Weights of a small transformer language model.
Size: 10 layers, width 768, vocabulary 13015, 103M parameters.
Architecture: RMSNorm before each block, rotary positions, no biases in attention or MLP.
Training: 1236M tokens, 9430 steps.
Each number is 128 + 32 x the weight over its row's rms, rounded and kept within 0 to 255. Layers, rows and columns count from 0. Numbers have three digits each. The size before them is the row's rms in percent of the matrix's.

# down: layer 3 MLP down (transposed), 2048x768, rms 0.025, rows 635-680, columns 0-95
# gate: layer 3 MLP gate, 2048x768, rms 0.027, rows 636-681, columns 0-95
# up: layer 3 MLP up, 2048x768, rms 0.0259, rows 636-681, columns 0-95
down635 099:124107103092120130155102186133118142163184117137123119140130073122055152150100150090164156133188107167102118089044112199095107163155153155157144111137120121083155132131094202089132110101152114116158122114134067123111134138155115161154134123153141105111138081125148156142104104145165142077
gate636 098:096200197162103121116050099083129139077124088150077085129115141115135128175135086055142127143120120093099135141132131144139057160149170166146185120185072161159131163151122141094081131086133119143108129165150167086077122031149160117102120113147078109125074089153151124093122150115106144091
up636 098:117098161136134126141099079097132108189070116153198197186109080101194122145120159117162093189113123134156148101174135166153130181110150163133076139134147135103088107138116102132136109151134184129134130138149028162149136145133101162162155143106077119111140069108077080170157130169092166114
down636 100:107091150127099127136132106106121064105103150160136122122130113135200136107105097130109155094129136142148102179104115157167153131064076121160106126144102120160104093124127158086146085140156145142136151123108103151099175193092138131112119158148136148136122118075125122148112152154118136107
gate637 095:151155186110067146133147098160127137146129129094125115125147121089145118159170126165073078136126137144200083171100130145125154097097090124127100161149132129108121157116172129189166137101084116105150121106114123121156108143110160128144084170093106148100160151137147094143124114143105169144
up637 096:133115098123094172177145146150154174202100160102165124149135161064080119167116127137159127049136159118115110109140133134155112139144119103131142058148177173114134123154123129166126147121100137118139099148122120121089151143122095082140058185131084159148158202110160157099150181133119160088
down637 100:131174147118161130093124082108194179106147149129144093165151116175147152111146147111102156115130131179120094118109140080132162119163117142122115167154114141174152165068084057146151161081148119108143115120168132143083152131203150140139119144133092134106126101132085119138088093184176147108
gate638 097:121166146123094120064080164089099110110129153064148125130158075120106129118205104177097058187132101171173139099150105137143113071164175171081109102127099133125176085150182125118079109143131161115135153173109137077116138144116094141112086185125169146139102143087111104139143067130092174114
up638 101:127101135088143106212145140133101181186152108088083147158153130135068106177133144164158146136194160126090163163102098146110085158112134070151161147129161051180079145101121085146169148080185089148094162109130142150135147097211126115114117090115146114088090125110100156137141136154138155185
down638 100:103156086145116129066133141087154083134191167131157112129203152118136105160143114091160126120042091094112127144133092111139094116133089107069142169144137151092119151130120150175114150162094170106110152089040160122112111123106144113101184105052077166118127104130147144167153116103138134136
gate639 096:213146149104090126116146043124097060181102137092176094179166146158139180076153106088111129176128114143170182139100187113122141138162174096146171111164161127138147130114118101110155136137165231122093148113110187106121059191121147102117102141053146104134131094125080141053073109035131149106
up639 096:061116194179129203111089101196165121113152143159157163153126148122151154116121118191169162118077139138134148128194178100110138155137117132069065099078126124149152159135093111171169112102135099099103107114155093139101166129076095134158142096213096058092137150148106171134158156115038156166
down639 098:114111140109129162123118075157120088098082138165129090049137168157135149194104125144153132211089102126111122097134167129120115183075147175115099116119077084106117150141093134154092141149091067136122159082110145129139167037096149138097093151163091109171116152097119184188160112114151121123
gate640 099:155162144090132129145122092107068121112096085167134109127084146125145151134147105148111114098085124135165215091140165113140145194092135160093154103103079146150146152146154084098150163116154120112176148091119111151099114096140122113119171087087144114083124161135066094132131135187187134070
up640 096:091083098108128134101158127082120186089147183112094138085118149178126137106130099141184143218211122109110069189102142076121092119176157160100134132182119122074142121111152142208102123119103119117137126161128161139210161099135151062119086121129160128134134090162177143139145130119141137182
down640 098:133097134122134091089115137114113114126197131138143105113108185115100135088113058174182148106201107104097136166141051112105105173128138131122176088123100138123170114156164120138048100121140091070123098160158171111133120137146099099128097159118083125178126082163133124109086145085137091100
gate641 109:139074153124158104129124122114102096125109132130124099131138124134117114117110108150132124185093109109155226101089127144186092142135104131147150180131144100094071138133151115120126085199171120116088188155104125107098127133091118104112080077175132153128128095130193180079126163118128149110
up641 111:221136149122102159147131194148187117079105093178081129130214123157145105114181114113117149139134122171154109073106168127119108154115168125146126136117143155122198141088157127106181144100134119158108129156082122122077088161121174095101148135094136110138167164135119156182171173107137154118
down641 104:163095128142092140164100169147125169147120131105086092135120154112102127107106103101138133160106069119169176104125078153195104095149119170152164114105139107144086099164149091095098111105142145115138162234137104100122175061096115149105155109138145157137125109136180109132145178130092158141
gate642 097:113186081122106145144107071089121103160118107154156090076110162135125115128087190069130138108048151130119178151155081117160119096158114180107173180112030148148135123155101131164109116153133143167137135144120130129136162038106165065107110105059124136191074111116134100203128136037105135092
up642 094:140101110126170093093139169115147192150095161072122095130121116112125139130150156166100147103162158156114140150139160175110158163080056131109094103131167112141093068157114122146086145195163109108170106083139127102128138098100115118131153093149141124088104191136166122134121146120062126080
down642 094:079069154199101072159106179138090115082092117104197149113163120149145085098119103140190068141089119113064101155100166131184063099151154131142134106101168131115126119155138121157115138118135094121152106084154147167121113100114124172159136105122155142076181137092134104146124090153158104214
gate643 098:117148153068102096098144146145146074112186109171109126173162104186081105117155113097092139113140133089178147082128121131196132194068127114119140107107187148145139116118156150126148152140134127159126180149106089115113166115084137052090140179102153147137140154111160151075095136131181178101
up643 103:172198181146130123136114130219146093107191115147083122162116098146156050105116150136097093080119162142103122165084120171132153104123163119120140094148116144135097101183122112150150156139092144117090178108136146123136098111077179140122130192158113144132137127150166127125101190120125124186
down643 103:159103101072109130096115107182133125023118173150137178163127133107120081135093136151087086117107118149107096150096107197159131075140159139130136148089150077117100121144060104102123079162194136076182149103101141119090103197124179152127142110094122140099098146164121104143132105104087170175
gate644 101:157153126124195103184132118114100092122141138093148167174131096109110157154138157113062196096116138129078129162124116093114116081130146181153109145125112128091201126105154102126119082173078199078142064110141113107127149174091081151120143181129091120195126160078147099112145139124116108111
up644 102:161116126093083145106125175101122106127170149175101091141100163128154159153148142164102151138183137185166103081108111185127093105118105117126138113186116146140228143098124136076165130131113101164114109120131140132076153172165122155151145077090121175140196157134096121144117127145141143180
down644 102:171087130162112142090179159131090129171091177129146144125132183129109145108180143112133142122152082151209109166127111195129132145125140106064114123135130060031200135164157141119063073120143128102096143190126121098124097178099189152127129087119176039127114086085111091145168089134134152107
gate645 095:063115104086092179060086167156131143077095136171115079138143097189082155100167131122141094132122107109099092139138142156163138131120176157108135114124162107149117163107117181059118114147136071085099132109121198166115181170111144105109107123061069122198193151094138065087125141092205077151
up645 097:152113153124119106137167144144137147142162130156106154134128082087154114108160131165168148160115131130152094093093180121176113149093142118123190105133141091164209106113073141134115121169070136129164089109090108090049119103086097128150131147117169148086103121170055139157113161187102117098
down645 100:144144151128199097101143152128114141166128115134145104113148110123130172159120092105136115160160147082118176153106129118095147170133168088182108132193145117107133151157150140101058128101101143109137186125206128078099074089128139113168140124140180192147108098105136147114116101124112145095
gate646 096:140157090118094111161135112116129085150139104097180138111170124174163061090119184117130108124144133082113146102072131123097126154110200125171108172136121206113112158095100147130139084142068140101121164118150110135074084105139097165140118131109109123106037126129148119201073124152056053128
up646 094:129118118117042133107108123128119098112138081116154103075139111140093092075144145158156144120172185081118143158130132146111093106140088113101045082060115107100163107097116156135110082137101122116105055127101136093174143115116127095121127115108109163137126111124125117151161151144099105189
down646 094:142119135121106142151112184108127158117087124094090113125181095124077052137089083137073130132117124170227102168180144146112156161133178150151198144109191172104160084128148114107072151097160107122169104177110128160123167130156165107226143135087084131157127111222121182095113191143118078059
gate647 103:121087162170099125126162129070075133066056081145118108088084085151127140146089103080153119111092110079088134128167165092117125171084074115166110143099117028121083139138140115076154148149129195134095088139131181066114113161155146090086095130128125155120152138083128121173065099201088122184
up647 105:154118112149126133102154123120121153133135084172147117079149070160110126113119155099147109092129051126132162062130082074163086167103102113165105044147137105101070111050128100178149094091103122137160090170112073155071161152089104104129094087141139110179106137138205127141154100160185133135
down647 106:112148124134147115148127146161036161131125117172122089192104109142109082108146105150071102120146157090130124083147179088128082120101135081128099088101159167111098098115146195191157140133164151134152148194102116134121149131145151156182157088102145169179147172092136172123105077131157162090
gate648 103:080116160129154146086164033144185100127120150116120150142101147174103132143121112187185117131172182136175169153157139123155129057142118134144113150105126132132111116133150102123111118095110067196175161132146064112180076108108153126113190111151104121117069120132129103111137103165101182140
up648 102:148149146101126197122144136137150144072141115133101156156120119093121145091142154135120102206124153171114142177094136127111115132155087176062098114143172095114140143125209110139141124134090115083068191051112195184109148220129142110124108137118124124110117094177126107115170121123152129121
down648 102:122132140173182166158149173100128100130130172076141148089078116140149121094103181145078134111057100085133102088099135111130166115155085105086199107178116169128112085087141152148087136096132136132136171106117138131152125105120115172101133091113143124136090138106124139155126131114180062163
gate649 099:135100130130131166104147133077151132095138149151123138139133127156077118136228098110124107093088120139185122105189147138110153117116174180063113151205121208109144103106063158120094137075111138148135099132103090105164093099091144099097151068077123101198128117097075130105137082167111145139
up649 101:080110161089127109108063133119115108119133100134057170201157126172129132134149178137131198140168170105158147110090079153160156106134124109165135094159160146123127100135121125124163110119183074117073150134085137142159042116114106068117093090146133148135112094114136127142153089131156123123
down649 102:101126076154088145168103072153189109091117115118121169168162160143119088112160118153107133134058091112181101124139138081153163133129155100115144121177089132132142165115131104148093081104156114141113129138180130122106136105106142016161164104141144116127083107098096129121117127140139132164
gate650 102:114160169153159118119115083166195177173147146117156108108093090158166128098180172104145181038178179161144146175109134123159152091172074204139140083105047069108152128131145108137105110097159135168086091154134089130142107122097135114114122109182183120173059101143179128101139086095152113093
up650 102:134127179135131107069100191106101161113108140099113171074089152107174130142085150116081172104134187119152123116170177118140105133159109120166112123174080111172167129142119131155114122188124123183156123097121208139218068160154115063142161174226213121130087132139132105164190118133125127085
down650 103:130164103054135124154074049142121101110073137177129084125114069075115159182153104119160121095151107152102114120123217112146159083121075176153127144084093163129143144129143139114130109132147154160123057104141166159130099105173186144164123131188154042111137114147152126121157157100204162062
gate651 105:123140137115156149148162130066086102108129131207033115152112154161086142127142164146138151110130089127114140086124110084185122157101147133122120134149153139124138142103128140060129087080136127127108135140137156143138125162179154142092141153191138088121141095180115121170209129170125058127
up651 103:163033127081128112130144162129082101104095082097118127074034122181159139112117085080139122119123215089128119196119168172106203126161112159145183160118106094133149064196128114119099116117094051138111140182116132104197153136171089090155159195121099122175120077126103142167151091205084141133
down651 104:135068119115105116139136062074176126138137131162125134155124103096135108114113118123143090110148117059165143191145141118121128125103099113090170129175089159144122142125127132109144094131122128067144099100164172164094142166127106161169089170099126136163137097171137082133100135169165142190
gate652 101:157147135112101102092206164189100092148164176107161160147096095173148132128204092120186103173167161153093176104125137114036159178118175124150110162130114108124172122088118179128142150129087122092136144184118178133146135146190138108088139118169164102131161178103097091172120112105121158109
up652 098:127115140078117155098139090141126154167074184138120126112139106102155131160158073144174166134155114133102178190167153098104136093167128083179092116061071127081095112093118133119059190110086091090174144164144128148111112141191145127138141143106166077156102162055093175104133124144139089156
down652 100:131165173178050173133126145121121111075191141093146186196164114119153086101088122149118123119117141128135178106072129065171122146136124118179116134124157109130111097121114101106119153153140135119102130169113128097119129120110112181130148128102183173128146105092091131192141141124134133129
gate653 099:150173110178168138143116172092117078109127113116093174142138202144095111128179145181154143142101152173100168071164105092148151099119161139097169133116138126163176081118103081074093164146105150127087136142153134122146084143137099134100123081157096142151164148103149155066112103177120164213
up653 100:097128166132129077127170130131105100099056196136107112079164172118218118176092141162132139161154150172141137126179041153110073089065076093071059120146134075098129079133122130102114164167083144156142151116166124121140083102081122101123155136147109048102174141142158154107104137106153252153
down653 100:132135131129110043137195131110136107152143144113180161149166155117132151148130141122105050153142161150170038134174176095122151116132164118089127158129098130165123100136112096133045074141136134134099093221125133122116131110091113121180113159112109137146133109161102154122076102126136110123
gate654 103:149130159090140121060146108116107116131121139114110132151165156119187146069103032078125121103147076161172152157145141095127110171145101116147085152105057103126123127181153089105097187147111109140123149146125132093142123169164145107102137118109116104131101083073108088123130126232154136154
up654 102:118118133152088143173081129121095118133149110128148199150180128109104135135099168090128178066125188117159146125099099134118106113110192112091105130120174125176129138167124075201139045143106117062126077120103120116144106167110161142133104167103175136125110134151168049163122106080176163088
down654 104:057114119116105106116108143061125145121147118089136167115202148108141129166105180112100131082126143057146119146074127118137144125101148129172099101114138213148117103130105173138064122192139132102130139108125100093138151181161099151101087099114141187143137069115156123126170140113109146132
gate655 107:124058104094151115105138151124135139129109098120110142123081143131151132089126088110167074129156162139105084081076155151119130102147150107089120095105099104125108128111149120167126081122091162150181162128128130106139127129154147160114108116042154145126102153124113152169093139120098132143
up655 097:187119105091116159143128161149120105203171144112148120158084101138094125119139143120134074093164127108141084161120189170024152149135098049165131144158138195157147112089156137091156120105074122137068105107125167163083106139133152117125116112156115141188101173115065150150187093114170164139
down655 103:084123125158139152124149098149105128129130125115137145121128133157157068136135119135076108164127139085179096106129122099182172108125122161098119094095204085095102170160097115039105227127108142162141142095120148107183145189096162105135174145045137131117127108171151151123089155076118089115
gate656 094:092124131112109119108136153159173134093079148165121098106115115179150127157128072140071132100113156158129125109155134130109118184168082074161140167125123123141092071135117098086170144083135134143119145087119183179110173154165180086119080132080110146166129110217106091069123128140161079164
up656 095:119072120082148137161081074129062135130081141106148102086107161161163177123104122143245116088068112104086144088095144107136141133126144170136128105134137149190066126169089088148117163090127121142146185141154091139078095184129081082118160123168092106073117109114165188078134151095112150147
down656 095:093152170118098094138141065074134141133100109101129131074181078135070178155121112156162144126167091112170169139141126113150108114120099183146116098120060159155110105156139113130057132137115162096144098160131136170126128145141176122146104182143095101096133193138131207129147134100122169198
gate657 097:126145124107134195131169083177191168118101113172085132141148142140090084146129172125063088108100110106149180128159113088139149117100113156146100182100140168099183104135125161071118208129097136104179093130110135140115158094133096100080030071153134122136127118073131131172130123109127153115
up657 097:108142152095147044092116113148104141165109089107117112122117133121121140072120119111182125109158110059125125155083197136104116137092130103183173115133118152144120131130105107189151088162104146142046164146141125135123121156069188114104146156104098156140104117078131151149121160087203062152
down657 098:116117159145122175175143151142135139173115183089105137137126109149095099128110155143179092105130109121141178072120107102106126139150148085179133109127152172089184160131063153089180148132083159135061136121140198120131108126094141144082125154137100093163031096103124183125169129144120179155
gate658 095:135120087103095183135181099138128105154084172141162102194081129104105105112099176162153110142058090152134157116081100118152137159145136130153072112164159106100153133145111060115131141220212094108153071143121132153135096085142138072120138172140087127183178073154149111108060130133122121145
up658 103:160121105166140135103140149165190118110099140132063134109062157120131124099126132136099089058147074113133140131139114116134137047178118085129112143144168143181120129072136090111128120122113116119124125170111069152141102114189117095160118176146156114123172160126144145138157127095030135133
down658 101:115167095170151072108111099072122167097179175167174091124051117117137170166130121122171107078156122160194118178122123161080124123144078091086179136118136117172171182144130115139157121138062099141169094172155199137151145174130139129103107139133165124192095156100127135131143102120127184188
gate659 098:170179166089126104082122086120144171117104139082098123156147098118155112096073200091083167128113138084141147169155048129118123111160080116079144167121160113075152134099083146068199141091130152109091146136155199146141137096069157101101088135133099127120171142138185077088121090175112128144
up659 097:093149125136099062150111085168112127101165174078126110078158100148112140102120116126154064145128155114113158155103129084118125129143093177072115124151103179150073120111118093093128100077156159132139151182164119096175119110193094102120104130019116126129136158114071137126159125117134124172
down659 101:107118175077107117113070200130141149089150130117152139195120136124114191083104155182096090149123172175179098146112108135128120087145096090034127104134081159135142138122100119234189110131162099135099152121063138116108180139131133135117131128153110164097093191154130124095075147125120128153
gate660 099:088132205102171107118218086105104130114108126068159075093116125090139156145062094198133143143055183072154156144093141117150131137145109179113095137092145118120119095107143124094183147133127165094102147189109146091108172160082131154110069145107111138082117077068120104106103105154113115140
up660 098:069100136136127168135127157183114091135149080184103119083155121088113089115152146143108206131106109170159090134086191215155070183186146112149137126197141117118153073141075140124126085112135113157172161121124141120148144083122116148142208194156123189183129168177137102130133166107105063147
down660 096:102118108121111132118133105107194108105125146156158169146124093125128151122139144145104171121149166125128152089146159146156015152160109216125120111094148153142111152127086103105110091149117152114134134167142059156152134116120102156060085107212129171110186127085158131134148188149138101136
gate661 100:113134123136136154089141119106104094124095109148120086120116127170157152118172079110146138143131159090152119067111128125145073160114151116122133118137134075155063126175102191092133090163100134174142130116109176143176111154098159139094114123148131102048138144139137107087075091143126108128
up661 100:125122132065170130077111153181128113122187128100157121097134146129124107109159108124134126146147079123086150150096079105140162126113124112172172109121124126124112169066103131146111115142095138108123180140136137162174087205171148093130095158116156147169092105116163181153143109038129141143
down661 102:158107195122190103180111075131146110215127061095149092081177121121151187116115104141102139106149101101133125117090130153124147093107148089141112160156139136088121122132142134126148115144131128132091184143131118140130153136128165110129099092099113126170105119116120114136096109155148125076
gate662 095:113111154129157137087124046181168065102132096149133146135135161103125133135107153129136174151118099133163128102140084136131104140096078051090133135164127147125147115189138111193118068182101172133123119142140061152155147124113102134074119090075091152101096088124194107147201079127099106154
up662 098:163104123094134104109157146090150098125154074155126134120146086148112156117123109191129082173210134113102143100096113137154113118103150213113120157101136171175177091132137173109079141090095125099139138140114183090118135161083122171098106084160157134114091154085110101137063175139105104160
down662 099:091074152170129081075128094184116149122136076142103199107130172087136118165142132225125102143140097153111105143106121156137165110108113114143108184201137074101132121121132158111167089118127173087143113146129093142168148138142134189135163093153089112131162163092141180158089155127114129157
gate663 096:157173097116095137126147165164102142115125082175112117185125121096129151142128152161098136116102088132130109147136178135102086162126171163087129164095113129102172122073109120189074147089131126118127177089123147113162172144110166145101128087145120169157122114125192114127122147137102114143
up663 098:114132183155118104158140151100132098141127184137124123131084115132142115077098148102129144097170170072152177126097092155109097091162114134149119113123093108149139178155131087158063083149166084155145153153145075128101135077174147113125155169122134142152129121123169148176097101165134100153
down663 101:097081109152123123179140142099101147111070128137182146109145113159126082093115148155103175165126129119100093105135131191131114148156178106092117156064166080150110136121117114124068092109102116098172109151086085102091115098148152126156100139133101145145141142070081181160136118132138098132
gate664 096:173120108118120121091147053090160089123079117113162106167061109201121093081115125154132133134180218169117098139197109086153130131135146148133139174135169221160145130119129123153115148111105136124085167128127079104126084168067143091151125142137177118123133051110101109120094116088113156093
up664 096:132177117107114095127114143111196097155069115147155138105057090204117119199111172131098168107156119119167155183151042195182091227082121174177131138139149147141099138150165149158180167106090080146114078130082096122099113124126125120111192204131134130121069057162096120111068084107124138077
down664 096:131156141062126171136150133003123148102146109131134142099130110107121196097135089166138100108171103123087150064186107092177123189070118090084159148138148077102143147102128126060191068119106148167130108126106145152157168143113199121158137121135148126149126143085108074147127113160156098163
gate665 099:103153135143156116121135064104062094107105123125190106128113175118109145094113117098087177154168068085134120145107106140181105151110164161067110156126101146124121178103127129118088087113150132140133124184132213093160121144134181180069106080180108134129133061132173085118096120104194116154
up665 103:128163111112151125087148188087105131131081102173143107187143110114111151103104115137157125085165135138152086189111108110154142149108102070129082104135160125074130064112121106108120082098167127084111089097149077153125161183165139105146105178144181131123094117110162132125183142114146148134
down665 101:135165182149129174131161118159133117103091115178108124126138091142157104105064151138102088138206152183069116115157093089125175166158111129164104145064170125092126162135170139091133146119120107106143137128130139124149111152118094082088081168127178134158134129133110108132142090117111105132
gate666 106:147107180146159190123148024093094081195048129091154115105164130143149121107105121145101174161075132197095165128068133138166131118152157206168105142170107130153135117146140120107144135108083164119138185117097092078124136118142112109113071117120173148084129077140105140122111081107109178150
up666 100:154125111181192070131114147074106117199121139050097115150149123129163156154125201131103137119104103130116190168137043095157141138127108109161144106117097167139138131122116074082090110190095064136110128116108135183069171111144147069157084111150162124089150114115150073118105090081089137181
down666 102:129154094172096093147185102128151151120127152133152085127149180131125121126142143067125135123133137145114096099091090164206133133115110130150147125097175084102149175123170100094185117188158142111162101099106178176146179176180136138123117130082131149107144180115122083134104101160138161108
gate667 099:158150141152129105106155135113210173106116114165096153093157057138105164111107130078093087107147098166114123114192130115141155096148123154134126143161147128138098112172109141091088137145095125158083153062117112127154076143115180109107099144201131100115088103152177105102139086090143108091
up667 100:142142122108216160097130112110108098072121054159129167166145058140123082105128128088129131153138133135176153111160047082112168174120131165066111109197086189113138126133135117142083157120128113128100122139148156131133118138141141143122157169115177117102096087108127100150147175138154146106
down667 100:068189134129141168048185148177136117150157117096154116176107138085170062126148119125116099152160150173111074182125122076117132101108147160119070079105131148117140129130121103158182079089142133104157081178149128106106188110163141111150226152134083083166163171111073138091102164092152114107
gate668 097:137148171143112121062132126144028109150091132146164196096075100138066111155140109110180050144108143129166122138192144094133145126091125112115112105138124149161175111167113125133165174094041141140130096147158119162203123179075138099117119075119163133121120068075147131111094153110092178102
up668 104:108115125099108169076151137198141118154138161146128119111113073134064099151115188144148071151125117094152163113115176156101120101156161169125109152101193095155122107112184098137159194111163124156090189122117126112026153126043120120163165112092130136191142107141145171096147129140111126156
down668 103:146076132122169101150164113187123172166143155103101148121161154149125235131112138095104120171131109165166168150074137093141187150140187135161138091122086140132083121138105082102124175123113143126112111102111115141105133134106147157107050093124183142153212145143137114112153166173138135077
gate669 098:120130120132090103114113153140103151132151093142106083151132112071069081095119117132131130125140073154143165137135129026122130088123110168166172205142163142119150128158117186139174121088110145155154143094138115106188138171144255112108080082129100125112051154130138085105151150157130168146
up669 101:165135156104150133139133189100148167087191105153127141102188211087111128164124183139128119088117095140102115131087113080081133144136101176095128154162153137133119120124122123121171111130081143115147137102082112077119185185126190123127073116173119101156121199116058092060183152192127134123
down669 101:133135130143188158186148161130156129130141167180148132088113169188128117103165134197137107113104122101130128062178075146149167167095136114091077126107110100033078118138105087106145114100110135122186133067138140207128111110157101103153164066133111112131136091134189118170091106122131140168
gate670 095:087094219135093091102169133136153110118107116161098153126157076043121177083095117117117109110143080121143145125122158152075091080170132128090182156135130132111162129130076167082162068151095105072126137151139106085145159102117140083081128136173132166157118076150124166162175139197079132115
up670 098:143127155108191125151108099149132120187150121126134034127160139125097104167136152177099168107096178112135115127120144128145103149129155116125114115059107122118114091153110128156062136092210173105106020163128153102146097167155080171109117106182096112152185148128123148160091134155163145103
down670 096:083101125147108127075103119153067129151171125145141091118097152155161143114106107148069100082153164113067142134139159114163117102164119166171116167072129120119135159179125171127100143130112083160128122150164176110149112111090082120059147066169172126099146160084149145117122157087131104159
gate671 099:114175200189175166111156141093146125126165126151114130120203114124134112183106064154124148123241169122051150130228146088163119171051161087123171117125178111071121137133100119064095118113150137124184149134144163114100136142140134057111079074143138123120142163109197141129100136166105093081
up671 098:168111129106151158156093132153155117128203137119143099183166171157153103111161085072242135162144108098197110151111147120104152102147112113201145138093121142136106135159124118075136156220150102100095154100168121100099166140070145099158141130187168128148084122134140138152119140087198083152
down671 095:125187153155107153148133113141160178139112103126123098158102140130128114195145134142133081105109110176145152082066100094136092159176090118101125175108131115114112062127149147051187113118059101126081159155168108170126101105125150157179157127132093111101106164167092135087153131136122092118
gate672 109:103131202113127102098146126117138155127161099138169120048111143165101087119107095134090134156104115164133172090184109110130116127117142138101113152196147134159138097072123134086061097113077161144143192138128119088150132184148159138091080132159087172190162164114124128104165132172105091129
up672 108:133115161171092155123077070161139087137126134203169172147142126068123094168109055110141107160104112050139181115175151118137101081171117128088128121132152111130147166087096121113058132079079169172134108137104168156158192141103144108125108110147109177132146093119176078135128138169109133165
down672 102:102141123133156186113139107153116088133097094174143112138100137149160109130109133123134088175133156131141132127089085155108131093093113054146111186149152126143146179094120173097114123105101129098112172128106155094142150152110183143163151122078145149142151085214083147067118085116118059177
gate673 106:046153136091170079096129144136133093189118124177178162145124103132152166162144107130128119119127116086151161124156066122172179110097156074107158166133082107117131133109143170164125115164102108129181144119127089137151139178110180180107087137163103048146093137111130100113067204130129107143
up673 105:110170099160173083155111122108137146116121121157150139214147109116095158193098130054103123172135134137105160142120156131171121117164138126186133079179132079121141136128125162140137135128112122125111087124110077114147126128122111181135144050189153095186087149082116109130072188125099058150
down673 103:127106126167128124140109152109092101131101098158149135183104112131099169111128123125077175173114143121081152148114139124172144098181190185142164096149099132161142116097156128129109104114134126122130128116132117120115140149054128072130093163105167126118100163139138091107143135093090131073
gate674 098:187144084066146083118123136124107085116079151079148084115134113084177107129127150097116104102129121196109174167117150132107122142104082168091069162127082093081177158187068080097096136137177195105117100071117098095155124134119135135102097124181165121092151138093068081141114132123139157069
up674 097:111127171170173121175071118145090125089177105165068113114119155148044124119133065155155154143092128117112134106134057096159162166113191130124141155144114144116180114151098143143052094136092148131175091129199167094129123098134091111110186083116095155204096101175210187171143091062203102099
down674 096:084171108137119167198134135128124172157144076174116170169107122137150128102124116104173126107121211171071111122104086147146148141141145151112083161182123151084090096127159072141099131190121130115160160157100105113115095081138092096090076101098188209125093074115078076133161126122136084155
gate675 098:115197162120090208091190082151142121150167107075133156165178110130088144146101086149162107145107102100124117185169165126114150076112175169152132158152110103135134148142107140083116136107136169130158146174129089100155151144176112191079115153094114153140119121143175128121128149073119133055
up675 103:130150154127128154097176124093099194151124142109108129178186137116091108132107061075169123140126144121118122162132127098158154091141099071145102162131086190137064126131155177069119162112150093128108138108103099108115083125170069125132118139128099162102149156141154124109105169080132082085
down675 101:125212119157113175099171141172117189071132120136101090151204117155122153126133115126150116163105134108160148163116121091125112103131141117174122171134179091143139082124180108057121222063080038058132164126156140122207128137139106145162097145143121167128170196085114171086147121114145100123
gate676 101:171156150187147133163135156179128161165192126131155142123112153156120092061084114125119114072105084099188121126086157120117174153120128115125135123167148153107198126141118147092167155129155161113093100229143119102125065150069179080115142090153103158152141176113127138125156110094144105127
up676 098:141142204225133120087191104163152134137134094139143058149145099092153156155172114115171121107096066150123103122176162126158162152142109134110149112124135110157123149150132194171088109149069172114185181079109058081152154170129114170143119099110087125138147147111109112161102132170146119090
down676 101:127122126140125102123166137160164156135102097132119079145090080177136145114126131139113170134127088158123145185138135134096121164083166178100155164099110104133105128068127132104152172118113099150107131134090074126102099069140158112109124148141154186093192140143104159139155105155069161177
gate677 099:116119145096098103139087111144166159062108136140110111119146160163071123137121154141132106145131148132168063174143151099152138143137148150093115147110142121060154082117187154119118148150082253152145096117086100129119088105147122155104115123163127131130193123135148141118119134159148174162
up677 098:058112134126062076133155163160080172137079185056157129114143070173091141121164133147099091117080204171158114121103143151120119100117157044137123101150150084125059145158148173142106137083154058092079094159158089144118106147179084064150120127156146117125134089161118122159095121097163123166
down677 100:121111140104103142105147103129146149166132126101124093084121104090172101124083124165153166110158138129222109144158097113105114088148140163133084115074109106113111141140109102195181062121143109139150125157096182129114164125143079086063137145102161126162131113097151208096157178114070142114
gate678 100:097122082150124088076176156106158109171082142119103153131098136088108139139163087140160085096132146067140129073120158136112106092098141206107175174161126128156169168140115130080152093075064142179112139176113133196070073093120163090102115111137138150131189160122085127069108089102107135108
up678 103:139142142136130133136111200148113107202147147099138187096129097137104150144115165167128168137055097132152156110094158145154177172078140180112141076148115098121143078111089115132114122092132142122093110123135201135083136144126104152142103000131169182095125149128145143143137137114102135113
down678 102:122209142143114140151182107128107097102172187134071109138128107164106072128155085135120133129148172107117084135135117097111139087132126212122184143122110090165082125120145110154123129126097121125175146113109133072141084142132135138194234153138105135077139077111067122133113122159166122083
gate679 102:129114201164128180162082166061099099143147162083158174147119141090123163155073115129116151156115132144203120145213143072142132110140128071082126149182044159117113074168094132098174157131117131141165147146157103168114166175170182117124123092132170100140138136139067130128135122146125180133
up679 097:147164090132131159068192102123098120085177111143111131136165167186062168169147136169169130068118136077113084156086130167119171089084095156161111161121166083184073165171112158032148167099145114170143102067119156100206114110107102141139102102123083156094107155165103127113127122081116071117
down679 097:116112194122157095144133114132149096079144113136147151167137116045136100147116066170137145144149120161114143078154116072082142113140133102149217146146075107199164145104127081118113155127145136098132117115101154118132138157190154162038084134089178167163151145136119152148163155161120124134
gate680 099:111068089143148138107192117119120207093121064130122110102105161097195142115109101146126116117182124119102162093200147118159131148143163204110139170146103171168088131155143094087134187193126134162149168071142116104152156114133116152100139143110160097062093112086085124112127087107088123161
up680 102:110140120144171131179135119142208179130159159115168163069130116140080100132121192122158082182060163148086196115150119127148162154146155117110119162211120067144147135113189140145174085109221159144182142083130106137106155159083132135142147135126120151109054071115120129116109110098108089163
down680 103:165130135108114174107108138106110104161092120153065154079148147113117216092144089183084152129139106157171137133208087138158168138164101177097104133146104146122145070112152157094142100139079166147077191096157115170159090120122151120172114143144119024185112141148147023122176162101152107147
gate681 098:098126116146078110143171097110255120130176137122092069127122143096119099126134087118124095149126103189173124239096191127107147108129150212087145129140090135117144080131100170097080173054109167134171190126135046110129111071109102143117055107134112063132102159109123068120096093119122143182
up681 098:159123124060172146165117142167129098183133187181121148131090148169114140101106137117154210083151132089151089145145085084179151151147128051147089148119126137109130099132097142166108087114149142121158111157177145130116127156140168166139095114135103116154097152142215178175129144088151168096